Weights of a small transformer language model: untied embeddings, normalized queries and keys.
Each number is 128 + 24 x the weight over its row's rms, rounded and kept within 0 to 255. Layers, rows and columns count from 0. The size above them is the row's rms in percent of the matrix's.

# layer 4 attention query, 320x320, rms 0.0625, rows 214-318, columns 64-127
size [ 92 108 108  94 111 107 100 105  94 109  72  86  70  90  73  78  93  80  76  85  93  88 101  77 106  93  98 114 103 105  98 109 100  98 111 102 105  98 111  94 106  94  80  82  76  88  88  87 100  81 109 104  99 118 100 123 112 103 107  97 104 100 134 109 101 109 111 105 101 102 109 103 124 102  83  73  92  89  86  94  94  96  89  91  92 114 110 106 101 110  96 104  98 104  98 101  98  99 106 118 109 102 108 107 107]
[[113 117 117 123 147 159 102 129 173 135  95 142 119 107 135 123 149 135 142 149 115 184 134 176 143 144 130 130 163 146  87 143 180  84 129 148 144 151 140 130 100 163 150 147 151 130 113 123 100 125 148 142 110 136 117 113 108 173 106 166 128 115 123 109]
 [133 121 173  99  96 120 113 143 142 191 147 126 150  75 129 158 156 146 173 108 103 132 147 132  73  99 178 136 124 142 149 103 145 152 160  98 142 175 148 121 169 122 159 103 128 158 157 117 104 121 138 121 138 122 142 120 187  77 157  85 149 124 131 179]
 [144 169  79 152 139 104 135 119 147 131 136 115  96 108  68 124 142  82 139 163 146 141 110 126 140 113 129 125 138 160 138 159 144 127 134 137 109 136 108 128 125  80 123 126 135 118 106 138 133 120 130 130 129 147 137 120 122 118  90 127 134  74 112 152]
 [131 100 120 106 137 182 143 127 108 110 104 115 130 126 133 125 137 156 146 100 139 122 143  93  96 129 160 155 126 117 115 139  99 102 150 106 152 141  51  82 141 141 107 103 127 107 111 166 126 133 108 152 122 117 103 110 121 154  89 129 129 153 132 140]
 [117 113 107 135 108 110 137 121 121 130 107  74 153 144 152 120 154 165 186 171 173 113 138 127 100 135 113 127 135 133 123 141 129 116  82 135 120 182 116  95 158 115 124  93 131 116 114 141 181 141 155 147 112 100 107 141 122 142 119 130 124 105  88  98]
 [ 95  91 157 155 112 121 137 120 175 131 144 133 125  68 165 145 131 179 180 110 117 107 167 164 121 152 129 117 143 134 156 143 166 126 142 112 115 123 121 153 145 118 146 107 128 152 141 107 146 132 127 101 131 114 121 127 154 128 151 118 203 146 145 126]
 [113 131  93 114 106 159  89 151  92 159 120 118 127  94 128 114 137 123 130  59 162  93  98 164 128 144  88 120 138 158 126 121 142 114 139 125 113 112 117 143 121 153 100 140 108 154 115 119 135 124 101  95 126 113 136 118 114 126 160 122 161 116 134 113]
 [115 139 107 123 137 113 148 104  97 145 134 128 128 132  99 158 125 109 150 144  92 108 108 133  97 141 141 119 109 144 111 152 109 162 106 138 118 115 162 106 148 133 134 142 148 131 122 101 127 125 119 163 130 137 109 186 103 123 124 150 138 140  69 153]
 [108 102  74 119  98  77 150 140 119 136 102 178 149 132 102 160 111 133 112 132 127  93 172 152 125 114 106  69 142 126 107 115 117 162 137 126  94 162 143 137  71 134 121 101 145 140 147 129 129 139 155  88 157 115  95 147 108 145 104 122 177 135  95 147]
 [138 133 113 105 106 144 150 118 103 125 131 158 142 136 112  93 182 108 153  88 122 154 112 131 107 121 174  72 141 104 135 142 126 150  99 168 123  99 143  92 123 120 132  95 127 158 113 130  88 146 148  88 139 178 164  83 129 138 100 177 128  91  94  92]
 [111 131 120 145 127 136 165 103 148  99 178 141 137 123 157 150 139  85 117 152  92 129 135 124 144 136 110 117 129 143 119 148 111 105  79 146  90 142 142 135  79 153 106  97 126 139 151 159 158 171 132 130 132 137 160 151 148 122 124 157 121 145 123 100]
 [123 131 145 124 112 164 175 158 139 137  83 105  78  84 110 162 139 104 140 121 158 117 131 103 131 125 146 111 101 121 120 117 116  87 158 144 100 134 142 125 154 129 107 107 133 101 149 136  98 119 173 142 122 110 120 111 168 132 128 116 124 101 101 128]
 [ 83 112  85 106 136  99 109 147 118 120 150 170  99 137 172 117 114 154 167  82 117  84 151  85  95 125 126 134 144 153  90 105 133  98 112 149 125  97 162  95 112 171  97 106  97 177 136 136 101 168 122 111 132 101 155 105 139 109 124 115 156 121 139 114]
 [148  82 102 164 117 182 109 124 127 129 164 102 121  91 144 124  82 118  76 126  85  82 132 147 110 136 129  97 154 132 124 128 121 117 108 132 122 160 147  99 141 129 118 117 111 174 118 128 158 145 141 130 132 102 128 101 139 110 122 150 127 157 124 122]
 [ 79 118 138 150 136 135 100 111 134 105 111 154 143 106 111 137 139 138  96 130  69  90 147 120  91 113 132 128 135 128 139 126 120 143 114  94 116 102  95 111 142 125 122 112 167 140 114 153 104 129 120 141  75 128 173 156 112 151 127 143 121 167 150 160]
 [172  88  95 122 136 114  85 102 133 102 123 124 134 135 116 135 155 137 110 151 109 109 119 139 118 144  94 147 130 164 106 147 136 152 158 104 107 110 126 143  99 106 111 124 130 122 160 123 129 123 125 154 167 115 154 127 144 129 162 122  85 118 134 158]
 [116  96  92 124 120 116 138 139 167 126 140 135 131 111 147 107 167  93  94 123 114 129 133 152  93 155 138 100 159 124 121 134  77 140 147 161 166 116  67 145 101 137 165 113 140 148 173 143 125 126 119 126 123 153 132 132 136 140 143 141 157 141 140 132]
 [126 140 146 100 122 131 110 120 120 143 140 121 155 128 133 109 132 167 108 130  83 115 124 139 142 154 115 163 147 148 121 141 123 117 119 126  96 128 124 123  98 109 126 111 137 101 106 138 153 127 153 112 115 125 147 140 104 145 111 210 113 132 152 100]
 [123 114 139 116 135 154 100  98 120 101 126 158 112 184 126 134 129 105 116  86 121 134 107 147 110 128 140 101 120 109 111 137 107 154 120 148 117 159 130 126  74 130 126 119 139  94 104 114  87 128 186 152 149 131 146 102 111 151 141 145 112 134 102 131]
 [ 97 110 120 177 155 128 137 168 159 166 113 115 110 103 146 150 172 122 129 119 100 136 149 135 103  74 147  76 145 124 124  80 126 104 147  71 171 109 137 144 129 139 137 116 109 159 151 136 111 135 175 110 128 138 142 104 148  82 124 132 114 122  92 160]
 [124 113 121 119 112 116 159 124 117 117 143 131 197 150 132 143 146 135  85  87 144 114 113 137 171  79 142 130 113 148 110 117 150 112 114 145 141 133 166 140 100 140  96 155 122 117 169 107 143 163 119  97  92 167 112 129 154 100 124 120 132 152 144 161]
 [117  82 132 145 157 125 129 119 151 141 132 146 108 104 148 125 169 136 134  98 124 122 156  62 123 127 129 118 157 113 140 132 114 133 127 102 117 116 142 111 144 133 123 118 110 116 171 143 118 163 128 162 115 152 135 139 145  97 131  91 135 121  86 139]
 [100 147 125 102 110 108 143 104 154  59 112 152 155 148 139 114 113 122  96 106 127 172 132 123 146 129 155  94 124 130  86 107 153 127  97 153 123 103 110 149  91 111 114 140 123 149 126  98 130 112  97 149 114 163 156 107 134 101 114 186 105 134 146 104]
 [128 124 170 104 138 142 177 118 124 102 122 171 141 144 149 143 144 143 118 137 129 181 149 116 157 144 139  96  76  97 153 119 119 115 124 128 106 121 170 140 106 126 101 125 111  71 122 152 130 144 155 130 127 110 126 133 105 113 117 141 123 131 123 107]
 [108 148 134 133 157 172 129  95 137 101 123 142 126 151 112 120 171 149 127 173 141 133  95 147 146  84 111 165  81 124 148 140 109 133 135 151 162 108 123 122 138 114 141 147 108 116  95 103 148 118 131 131 121 128 119  94 156 135  87 135 102 118 104 111]
 [128  89 124 142 157 122 129 144  94 168 149 124  90 134 135 123 145 158 169 107 119 136 134 100  89 128 104  99 149 140 140 164 124 124 158 113 119 126 114  91 130 122 145 106 174 150 116 115 140 133 126 145 143 118  98 156 113 144 152 138 177 134 109 128]
 [121 110 150 137 141 139 154 104 166 134 150 139 160  96 122 157 120 112  92 147 107  98 159 132  92 136 120 152 140 114 150 156 110 185 144 162 161 139 141 130 167 128 131 162 116 117 129 152  79  90 112 157 143 137 120 128 112 168 107 117 144 174 119 145]
 [139 115 121  79 110 161 131  90 125 134 134  95 150 141 122 136  83 101 136 173 142  70 129 127 161 144 110 133 139 123 126 161 105 140  93 153 130 142 144 170  93 133 129 132 125 117 118 150 122  97 112  96 104 130 104 129  91 170 126 108 147 111  77 122]
 [122 109 154 163 122 113  75 101 116 116 136 149 129 138 137 111 114 151 158 126  91 153 143  83 128 100 133 109 110 144 129 102  89 138 113  95 112 138 107 102 124 111 169 104 161  97 113 156 119 141 170 106 200 129 167 100 105 116 162 110 127 156 150 133]
 [ 96  96 127  83 140 138 126 161 147 136 139 137 130  75 101 126  90  92 124 135 111 126  91 150 126 106 135 128 145 164  97 102 131 115 107 137 102 126  89 165 121 148 146 105 143 127 113 142 114 119 169  96 138 111 162 112 198  70 146  97 124 161 146 118]
 [111 109 132 152  90 150 111 144 148 168 111 111 119 132 119 121 146 125 145 122 154 114 123 135 108 103 109 152 106 105 143 101 106 181 127 124  98 125 127 114 132 106 153 146 114 125 166 149 133 133 120 130 136  50 110 127 144  96 137 117 153 101 102 113]
 [130 129 141 109 130 148 120 124  95 107 148 123 149 113 161 130 122 120 111 179 120 145 159  83 130 106 128 160 146 137  96 115 121 166 115 103 120 163  93 115 133 107 123 119 162 112 125 123 119 121 160 161 155  97 130 121  64 111  98 154 105 150 140 102]
 [141 109 139 147 109 105  99 119 137  67 136 111 129 165 138 119 139 105 118 139 141 163 127 167 180 147 125 140 122 102 129 117 161 105  88 150 137 118 124 156 140 114 148 134  94  67 139 135 144 205 142 159 158 158 101 120  75 122 131  98 141 117 138 105]
 [127 119 166 160 107 119 124 165 157 155 137 108 106 137 140 188 129 146 131  92 148 140 135 120 150 138 107  83 166 129 101 134 173 135 135 141 131  67  92  92 142 165 125  99 114 168 127  73 139 116 143 135 130  93 132 134 129 100 105 146 135 140 105 110]
 [127 111 106  96 132 143 115 133 125 135 110 114 168 119 161  98 160 136 156 156 115 125  85 143 119 118 148 119 128 155 116 140 139  90 119 115 130 165 112 173 126  97 154 131 109 132 139 131 150  89 142 121 115 110 145 138 105 162 140 109  92 103 106 122]
 [129  99 137 153  94 132 158  98  92 150 141  95 115 122 125 117 139 151 124 127  82 134 153  80 153 112 123 136 159 139 122 130 110 161 108 132 129 129 129 123 143 125 111 130 119 122 132 134 141  71 131 115 117 109  93 135 136 148 122 177 155 123 185 134]
 [ 71 149 169 118  89 128 111 123  89  92 129 160 122 146 127 149 118 173  82 106 160 151 122 120 131 107 162 146  95 135 108 121  75 124  87 126 119 155 132 115 115 133 116 130  96 101 141 159 160 118  88 144 159 134 149  89 130 126  98 150 133 103 117  97]
 [118 103 163 100 117 119 102 139 145 110 153  98 143  89 132 157 124  82 108 154 152 139 129 147 102 142 120 116 141 151 146 169 126 126 150 153 125 129 100 172 126 139 157 105  94 124 110 140 133 128 131 149 119 130 127 117 188 124 151 151 136 145 133 140]
 [166 138 144 131 123 194 117 135 157 113 142 152 160 114 154 109 104 150 149 142 116 165 131 105 140 156 172 117 131 173 161 150 188 136 111 120 134 144 146 134 136 109 139 138 146  92 144 103 101 140 133  90 107 124 115 146 139 109 102 160 149 139  97 115]
 [119 116 134 146 117 118 139 156 148 162 114 131 164 146 149 113 152  87 149 147 107 140 142 136 121 171 157  85 122  89 191 185 109 151 116 156 129 122 159 115 164 116  94 127  63 118 113 126 138 109 134 174 146 138 107 171 137 162 123 128 146 125 112 129]
 [128 133 110 139 123 150 154 100  81 120 165 137 141 140 133 109  90 128 126 161  63 131 142 159 130 116 166 124 122 133  81 108 113 151 148 128 162 146 149 158 110 129 143 119 146 123 150 143 122 147 138  86 113 139 113 122 107 153 169 126 141 150 155 144]
 [118 113 130 213 150 107 128 125 136 140 136 119 137  85 138 104 104 121 162 155 104 116 166 148 118 128 149 134 149 124 139 157 125  88 156  95 143 139 100 132 104 148 159 119 131 132 169  90 104  97 150 152 120 102 122 163 131  93 177 111 161 104 130 156]
 [160 138 106 108 131 127 161 148 155 152 143 131 149 109 154 116 148 147 170 114 132 108 140 121 126 130 137 128 109 110 136 172 164  90 100 135 128  98 106 127 128 100 100 156 104 154 111 118 127 145 151 132 161 118 168 104 155 192 143  87 150 170 136 124]
 [123 117 140 142 151 176 139 160 143  94  85 140 158 113 120 110 137 122 128 161  99 123 123 113 115 114 105 128 133 120 137 131 126 105 144 170 112 145 131 129 121 128 134 136 135 143 169 153 131 153  87 132 134 116 140 163 127 105 117 144 125 133 108  72]
 [128 111 151 115 109 124 124 109 106 146 104 129  97 145 135 151 119  97 119 171 142 122 136 106 147 118 112 118 188 159 105 106  96 124 141 155 108 114 149 133 108 147 104 127 103  80 148 129 119 152 138 123 163 131  99 125 148 107 119 134 121 161 126  98]
 [ 91 139  94 113 122 126 136 126 117 135 166 146 115 151 152 127 142 165 133 143 128 102 164 121 138 165 123  77 132 103 133 102  82 139 147 158 109 109 138 105 142 143 122 159 156 107  97 132 168 101 132  84 123 134 106 126 122 158 135  77 139 120 177 132]
 [136 113  58  98  97  94 109 113 127 163 154 132 119 159 127 172 120 139 114 101 163 132 113 109 139 149 133 154 139 106 123 160 125 152 132 140 127  90  88 129 105 141  94 166 126 123 109 124 141  98 133 120 136  97 146  91 136 166 125 117 185 120 153 175]
 [111 136 157 144 145 129 157 167 166 118 107 101 171 133 176  98 124 139 134 101 106 134 149 137 124  92 123 122 165 143  93 141 140 100 119 134 110 140 172  89 122 122 106 164 136 117 158 123 136 136  85 126  92 138 120 179 145 104 109 136  86 128 149 136]
 [120 179 134 110 145 158 150 136 163 107 152 134  90  68 137 126 149 110 112  96 113 101 152 185 107 128 125 105 170 121 108 112 124 114 116 128 158 110 126  93 175 122 132 126 146 136 158  69 104 133 145 147  73 124 177 133 139  92 142 138 130 175  88 135]
 [ 95  98 157 135  82 119 123 107 145 123 126 111 143 111 148 117  92 121 118 115 153 160 122 108 107 154 110 150 142 125 171 117 124 111  83 135  81 126 144  83 112 136 135 148 130 106  91 166 115 149 133 143 127 101 154 123 159  85 122 147 133 120 128 127]
 [122  86 103 119 101 100 151  85 113 141 161 121  87 187 127 140 111 124 103 122 161 141 131 116 167 118 124 121 113 149 154 157 131 159 145 160 103 141 110 105  92 142 102 160 126 148  92 142 113 114 116 143 168 105 124  86 131 146 127 109 134 138 164 136]
 [148 155 131 129 155 136 112 141 103 104 139 106 137  95 101 149 128 123  99 145  95 131 113 145 123  98 143 113 102 117  98 177 137 161 163 126 130 154 117 136 120  97 185 126 125 112 160 118 130 133  91 120 136 143 143 112 110  94 124 115 113 148 114  91]
 [173 136  78 162 122 156 131 104 123  90 139 130 147 108 126 116 140 137 122 142 105 120 131 156  68 158 130 118 124 118 127 137 130 113 136 148 105  96 146 159 149 166  96  89 119 151 111  98 119  95 156 104 131 113 137 118 151 139 101 158 155 128 127 110]
 [156 155 125 136 156 111  84  99 160 102 120 105 142 128 113  88 135 105  91 158 120 178 135 158 135 126 143 144 135 118  86 150 148 130 168 147 141 121 115 143 117 120 140 111  84 140 173 139 135 122 138 117 132 159 131 126 113 152 129  90 106 119 109  99]
 [170  90 136 115 138 118  95 164 136 134 115 138 126 106 105 127 128 120  98 130 132 107 121 154 148 111 109 162 125 129 127 137 104 125 137 115 173 129 127 113 131 160 123 110 135 147 126 109 138  76  90 107 101  94 117 103 134 180 117 105  91 124 146 122]
 [113 160 102 129  97 114 119 121 132 119 159 165 159 121 150 150 134 117 136  88 159 112 141 113 168 128  99 147 167 124 125 133  89 139  95 127  78 111 149  89 145 117  99 131 129 129  57 146 127  93 136 107 164 113 144  78 117 135 124 163 148 136 150 109]
 [142 154 134 156 133 157 134 155  82 155 126  80 111 106 169 129 119 133 121 114 145 125 125 130 147 141 158 150 120 149 117 125 115 114 142  93 152 140 137 111 174 169 134 129  95 133 136 155 118 128 146 132  79 115 106 123 142 164 128 143 139 122 152 139]
 [130  98 106 162 106  62 127 124 135 124 152 104 105 156 120 122 143 114 114 104 124 146 135 118 133  95 129 110 136 119 158 140 120 138 176 121 135 157 114 127 115 120 135  95 151 108 116 150 108 175 144  88 162 112 120 136 130 102 135 117 144 138 113 121]
 [146 139 158 114 102 145 124 107 142 107  89 129 105 144 186 151 142 109 137 100 140 164 128 149 126 126 135 162 124 131 136  73 105 112 141 115 145 126 109 163 124 138 154 148 137 156  93 178 122 138 175 160 136 132 136  78 122 106  96 122 104 127 139 130]
 [117  51 118 137 123 109 123 124 120 153 138 137 147 139 136 142 128 113 125  86 150 118 143 109 177 154 114 168 110 140 118 107 126 154 154 119 113 164 144 110 143  94 156 148 108  73 122 138 103 152 146 156 150 107 153 114  92 159 105 108 120 115 123 103]
 [108 112 109 145 142 102 108 153  81 136 141  77 137 101 103  97 112  98 133 118  72 119  74  98 171 158 176 122 151 130 114 122 103  96 144 177 132 117 159 160 128 128 109  85 103 128  95 110 126 135 117 145 139 118  91 153 190 118 134 162 148 128 111 175]
 [150 120 156 121 128 152  92 129 150 123 153 108 151 107  73 125 166 173 144 124 152 128 154 103 127 138  63 101 111 146 127 152 102 120  98 108 115 108  65 116 104  85 133 171 134 152 111 145 107 104  66 104 112 149 151 141 118 103 186 117 121 117 113 107]
 [122 126 141 144 123 123 131 169 102 139 119  97 113 145 132 105 100 155 112 116 126 113 136 108 131 166 170 121 123 111 126 135 131 119 109 112 144 151 136 107 124 175 121 123 120  93 131 145 111 132 143 144 129  96  54 138 109 173 130 163 128 131 139 135]
 [132 131 169 136 101 129 151 129 114 148  78 113 112 153 139 158 158 100 101 130 108 134 133 112 110 127 118 160 116 105 149 162 120 136 112 133 131 140 122 134 119 146 141 120 113 114 125 116 112 104  87 110 132 148 148 144 133 109 119 107 162  97 111 125]
 [121 119 115 133 171 117 132 172 135 142 110  91 156  77 122 135 122 138 195 116 122 141 101 110 159 116 125  83 109 129 126 181 143 101 136 160 118 147 140 143 152 183 114  84 163  88 114 135 121 147 163 123 128 110 112 131  97 127 155 118 155 137 144 123]
 [148 174 114 126 134 178 141  94 145 104 125 154 157  85  89 121 144 181 135 110 111 134 168  93 114 117 115 139 125 135 110 125 171 159 112 140 155  93 122 140 164 114 103 106 121 157 113  93 111 156 135 120 103 167 136 102 146 143 144 145 129  97 112 161]
 [170 131 115  80 145  79 131  67 153 107 117 151  90 159 136 149 150  98 132 146  96 134 162 132 178 177 148 157 115 122 121 170 106 120 167 156 125 148 120 126 154 124 122 128 138 116 121 103  94  90 170 120 136 124  88  98 117 134  87 120  93 109 106 154]
 [126  83  84 128 129 125 123 125 142 117 126 170 149 142 151 120 170 126 156 137  98 122 128 144 150  89 146 114 108 133 109  81  75 182 165 124 135 122 147 156 154 109 118 136 108 129 125  92  90 105 159 148 150 144 131 177 135 120 155 100 115 137 107 169]
 [ 84  93 127 123 136 164 119 154 108 127 113 152 117 150  91 105 120 129 101 159 127 154 100 142 137 116 111 145  71 140 109  63 112  88 146 104 111 138 110 133 120 148 113 142 139 130 128 114 111 141 123  88 135 137 107 146 176 122 143 111 136 122 112 136]
 [129 102 137 177 139 105 182 190 122 122 136  79  91 156  80 126 115 108 145 125 108 116 161 116 103 105 113 117 154 148 112 111 106  72 146 114 143 121 104 110 111 134 125 114  97 135  96 101 120 145 105 133 140 146 118 172 120 180 114 125 129 142 102 140]
 [172 115 107 156 136 122 145 136 153 126 186 125 123 141 112  92  77 139 173 113 152 157 133 147  97 133  77 123 161 163 134 163 116 122 161 124 138 162 106 134 145 129 125 139 170 166 163 136 137 123 151 144 139 120 104 140 123 168 105 123 166 116 133 118]
 [115 171 126  84  88 132 143 127 160 124 118 174 121 191 116 147 164 158 139 132 151 165 123 149 139 119 103 118 120 107 136 132 123 112 109 117 113 123 121 131 106 126 153 162 136 117  97 130 117  85 143 129 148 131 147 137 126  98 158 157 132 123 120  93]
 [152 167 109 131 109 141 121 149 122 103 141 104 142 141 133 111 126 112  91  93 133 114 141 142 104 113 136 130 115 100 165 179 154 161 112 104 108 150  75  87 109 159  88 134 166  97 141 183 126 113 156 124 152 100 122  97  90 154 130 155 127 107 186  90]
 [116  76 124 108  99 126 125  94 117 157  89 135 147  96 142 144 166 123 128 176  86  87 135 103  96 138  92 121 103 151 156 176 113 174 110 104  71 125 134 103 144 119 136 122  89 110 136 157 144 120 106 124 118 128 132 142 114 133 153  84 110  98 107  88]
 [127 145 117 164 128 122 164 150 106 128 121 191 155 132  85 108 101 106 120 120 106 138 135 138 123 117 134 162 101 117 128 108 134 180 153 143 131 131 156 140  96 102 161 149 121 115 170  98 156 129 147 141 114 127 109 158 157  95 126 112 102  90 133  76]
 [149 105 138 110 117 159 130 110 105 131 115 137 119 158 117 157 116 109 104 134 113 120 113 121 150 134 122  92 152 121 111  84  98 124 161 152 104 134 134 131 102 175 124 172 141  89 127 130 105 123 169  89 162 125 109 140 122  68 107 123 147  82 133 157]
 [158 124  95 115 122 135 123  91 103 157 158 110 133 171 150 162 100 114 116 126 174 135 145 137 182 161 121 123 128 106  95 115 103 150 107 124 139 123 111 166 101 160  91 167 134 148  71 103 121  82 134 137 121 131 155  64 143 157 148 116 146 116 119 168]
 [146 121 123 124  89 145  96 113 113 148 144 128 140 149 136 155  85 129 120 118 110 114 133 120 124 161 142 157 156 163 102 141 120 104 131 113 102 112 107 154  91 116 161 115 145 115  88 134 135 104 136 129 112 121  96 106 137 157 137 173 148  97 142 174]
 [126 146 111 158 151 142 132 128 118 116 130  99 154  87 134 131 142 164 152 115  76 121 143 110 131 131 171 144 146 104 114 145 130 152 129 130 150 126 146 103 146  94 161  79 173 144 173 107 115 108 107 143  77 144 122 143 128 126  88 138 110 138 102 118]
 [120 162 120 120  81  83  98 132 117 156 155 178  97 135 134 144 132 115 107 118 132 139 116 118  87 134  99  88 124 152 149 122  98 116 130 110 106 104 120  98 107 117  96 155 125 127 112 161  82  68 168 129 154 102 152 115 133 114 113 148 164 125 168 169]
 [ 89 111 142 130  97 124 119 127 130 148 144 128 157 103 160 144 154 145 129 108 150 126 154 129  97 125  94  96 181 133 143 127 123 135 132 107 103  53 128 154 170 223 117 162 125 149 100 148 136 107 160 116 145  64 106 125 109 137 117 104 117 129 175 115]
 [123  96  88  79  84 117 153 111 125 161 145 107  88 180 129 151 107 119 164 111 147 133 142 117 129 128 115 133 138 132 139  99 127 122 102 150 117 138 129  95 140 151 117 126 140 149 113 120 139 108 127 112 144 109  88  88 117 136 152 109 187 160 121 107]
 [208 141 113 144 130 139 109 123  95 121  94 152 120 116 131 121 122 131 119 156 131 116 122 150 113 150  98 145 103 127 117 150 143 127 163 114 128 114  86 203 125  95 195 109 141 100 148 113 105 125 142 104 127 179 116 120 115 126 165  87 128  91 149 121]
 [120 153 152 142 173 118 106 164 167  98 119 129 148  74  98 107 140 132  86 202 105 110  87 109 119 143 126 108 141 128  96 124 114 109 136 124 145 108 109 154 138 159  92 117  76 148 166 115 122 116 114 146 111 143 127 155 173 107 145 157 101 139 138 124]
 [166 144 134 170 144 131 104 144 142 155 115 129 118 124 105 131 161 122 116 124 122 140 103 119 113 143 136 133 111 112 147 133 154 104 110 108 128 118 151 145 143 129 108 123 136 122 180 177 112 150 122 113 121 168 116 138 187  90 145  99  89 134 124 136]
 [143 124 180 146 116 196 105 139 119 144 111 123 128  89 154 104 151 149 136 133 109 139 145 108 112 169 153 110 108 125 141 120  98  79 131 118 142 107 142 129 173 145  86 118 147 101 136 117 128 138 137 136 125 155 113 146 167 107 122 124 125 100 110 116]
 [115 154 135  98 124 134 119 115 157 109 147 138 124 153 136 118 135 127 136 144 113 103  95 131 149 103 102 113  74 122 105 153 125 124 137 125 116 133 125 176 109 175 167 119 114 105 172 153 106  93 100 142 137 155 113 133 101 117 142  68 116 136 130 143]
 [154 147  99 124 110  88 159 155  93 127  98 134  87 136 125  98 146  79 107 154 103 126 117 152  82 132 103 111 109  63 124 157  92 166 106 102 113 123 121  97 111 152 139 120 144 125 141 141 158 153 136 120 165 137 125 164 103 165 169  86 153 142 118 129]
 [111 127 169 138 115 107 149 136 115 155 129  91 109 125  91 119 149 133 136 135 114 152 146 146 120 102 136 131 140 132 116 128 166 125 200 153 171 124 146 118 146 111 109  91  91 133 152 130 163 142 110 151 122 181  98  97 107 141  98 151  80 114  98 122]
 [148 147 169  83 160 130 172 146  96 136 107 123 159 116  68 109 112 153 118 117 144 109 160 107 132 164 184 185 107 161 151 201 140 125 147 165 138 139 142 115 104 117  85 128 122 102  95 137 129 136 103 143 134 108 118  95 130 160  93 132 115  82 132 118]
 [122 153 141 166 169  94 150 171 120 136 145 173 128 126 114  89 130 175 187 118 103 131 147  78 103 105 111  83 133 117 123 148 138 103 145 128 129 125 112 112  79 137 123 110 122 162 118 104 128 157  73 171 103 116 130 126 159 137 126 149  78 139 144 145]
 [148 142 161  98  85 164 121 138  99 136 114  95 108 122 109 138 104 106 117 115 147 119 135 135 151 177 128 141 135 116 137 172 148 141  92 124 108  67 159  97 172 159 130 128 114 137 137 153 115 116 120 106 121 135 122 175 146  95 125 134 132 155 123  71]
 [119 127 119  77 104 160 139 127 160 128 119 142 127 118 109 161 137 164 130 119 119 132  86 104  88  66 105 133 111 131  80 110 123 139 125 110 113 149  95 142 162  81 163 155 122  95 146 133 112 116 162 123 140 151 188 120 102 137 110 126 177 117 153 132]
 [113 166 157 163 164 118 148 192  81 162 119  65 133 114 106  92 143 122 145 129 148 136  92 102 178 101 143 104 111 111 122 120  89 135 134 148 122 118 121 159 110 117 106  71 130 110 126 103 140 137 112 145 112 115 109 144 124  93 115 159 154 143 132 142]
 [110  86 148 120 148 112 124 157 151 123 135  89 139  93 125 112 117 104 124 117 142  90 123 137 119 144 160 101 126 147 135 116  97  97 145 105 131 148 152 146 107 152 129 133 165 130 161 160 133 137 112 132 165 125 130 151 106 169 131 118 125 143 135 119]
 [177 161 133 133  92 139 158 128 136 113 155 145 170 126  97 140 185 115 142  86 149 125 158  71  93 148  99 129  79 107  82 159 134 151 140 112 104  95 101 119 117  98 118 134 117 136 105  88 143 120 132  90 128 118 146 103 124  94  97 122 132 136 125 107]
 [167 141 141  94 132 147 126 147 159 126 131 130 129 115 131 110 152 132 125 138 136 126 148 111  84 106 123 111 111 118 142 132 144 144 143 132 107 141 117 128 104  58 160 146 171 149 140  88  95  94 118 153 134 147 168 113 103 147 130 154 111  59 133 114]
 [135  78 141 165  80 130 132 153 143 173 121 145 111 143 135 108 117 110 105 158  94 104 154  87 130 131  93 113 105 134 141  82 136 135 161 159 110 158 113 128  56 120  80 127 123 165 120 119 154  97  90 118 115 124 107 126 125 104 176  84 153  98 123 178]
 [ 94 113 143 126  96  87 153 115 167  91 174 143 149 135 101 151 175 142  95 134 111 157 100 151 119 138 127 150 101 157 104  73 164 143 145 107 124 128 159 102 102 135 128 122 133 141 166 122 116 120 142 145 115 137 138 138 153  86 113 108 122 154 115 131]
 [124 101 126 110 119 104 108 116 154  94 126 185 121 137  92 151 130  98 127 165 118 136 120 143 148 114 139 120 132 142 136  75 130 140 149 115 125 156 117 141 124 114 169 151 141 134 109 121 103 131 129 135 114 149 164 115 138 107 135  56 117 113  81 161]
 [144 128 108 151 129  84 144 155  97 126 118  81 102 147 109 106 105 122 179  79 128 137 121 113  80 107 129 150 121 108 157 143 163  97 109 108 125 120 123 127 111 122  94 142 159 122  94 128  98 130  94 127 128 127 101 153 122 141 110 127 117 126 175 129]
 [ 63 100 129 128 148 114 136 167 140 128 121 200 141  96 111 150 124 143 145 111  99 135 119 154 111  87  71  90 121 105 153 123 128 131 188 118 145 148 133  99 125 120 125 148 125 145 143 142 136 135 127 166 158 107 123 147 137 128 174  75 116 117 137 138]
 [126 174 120  49 138 135 148 115 167 136 133 161 122 139 110 158 130 120  73 137 101 129 103 161  98 118  78 126 149  95 133  92 125 104 105 141 114 161 130 125 148 119 122 135 116 177 108 143 110 128 107 173 117 136 147  90 120 118 118 109 124 115  79 180]
 [165  90 108 155 108 170 129 154 102 125 122  91 168 117  92 132 106 133 143  95 154 143 151 140  95 113 118 131 156 174 124 110 167 144 120 107 172  91 119 108 123 131 118 155 122 141 155 118 172  65 110 119 135 121 106 144  98 145 159 155 102 104 189 158]
 [123 111 121  78 130 144 124  85 179  99 152 177 149 111 118 128  91 127 131 152 118 110 115 154  97 123 107 137 130 157 130 115 122 168 156 130  90 129 117 142 106  71 144 143 145 113 172 142 111 107 169 125 152 129 167 115  88  95 118 115 102 115 158  89]]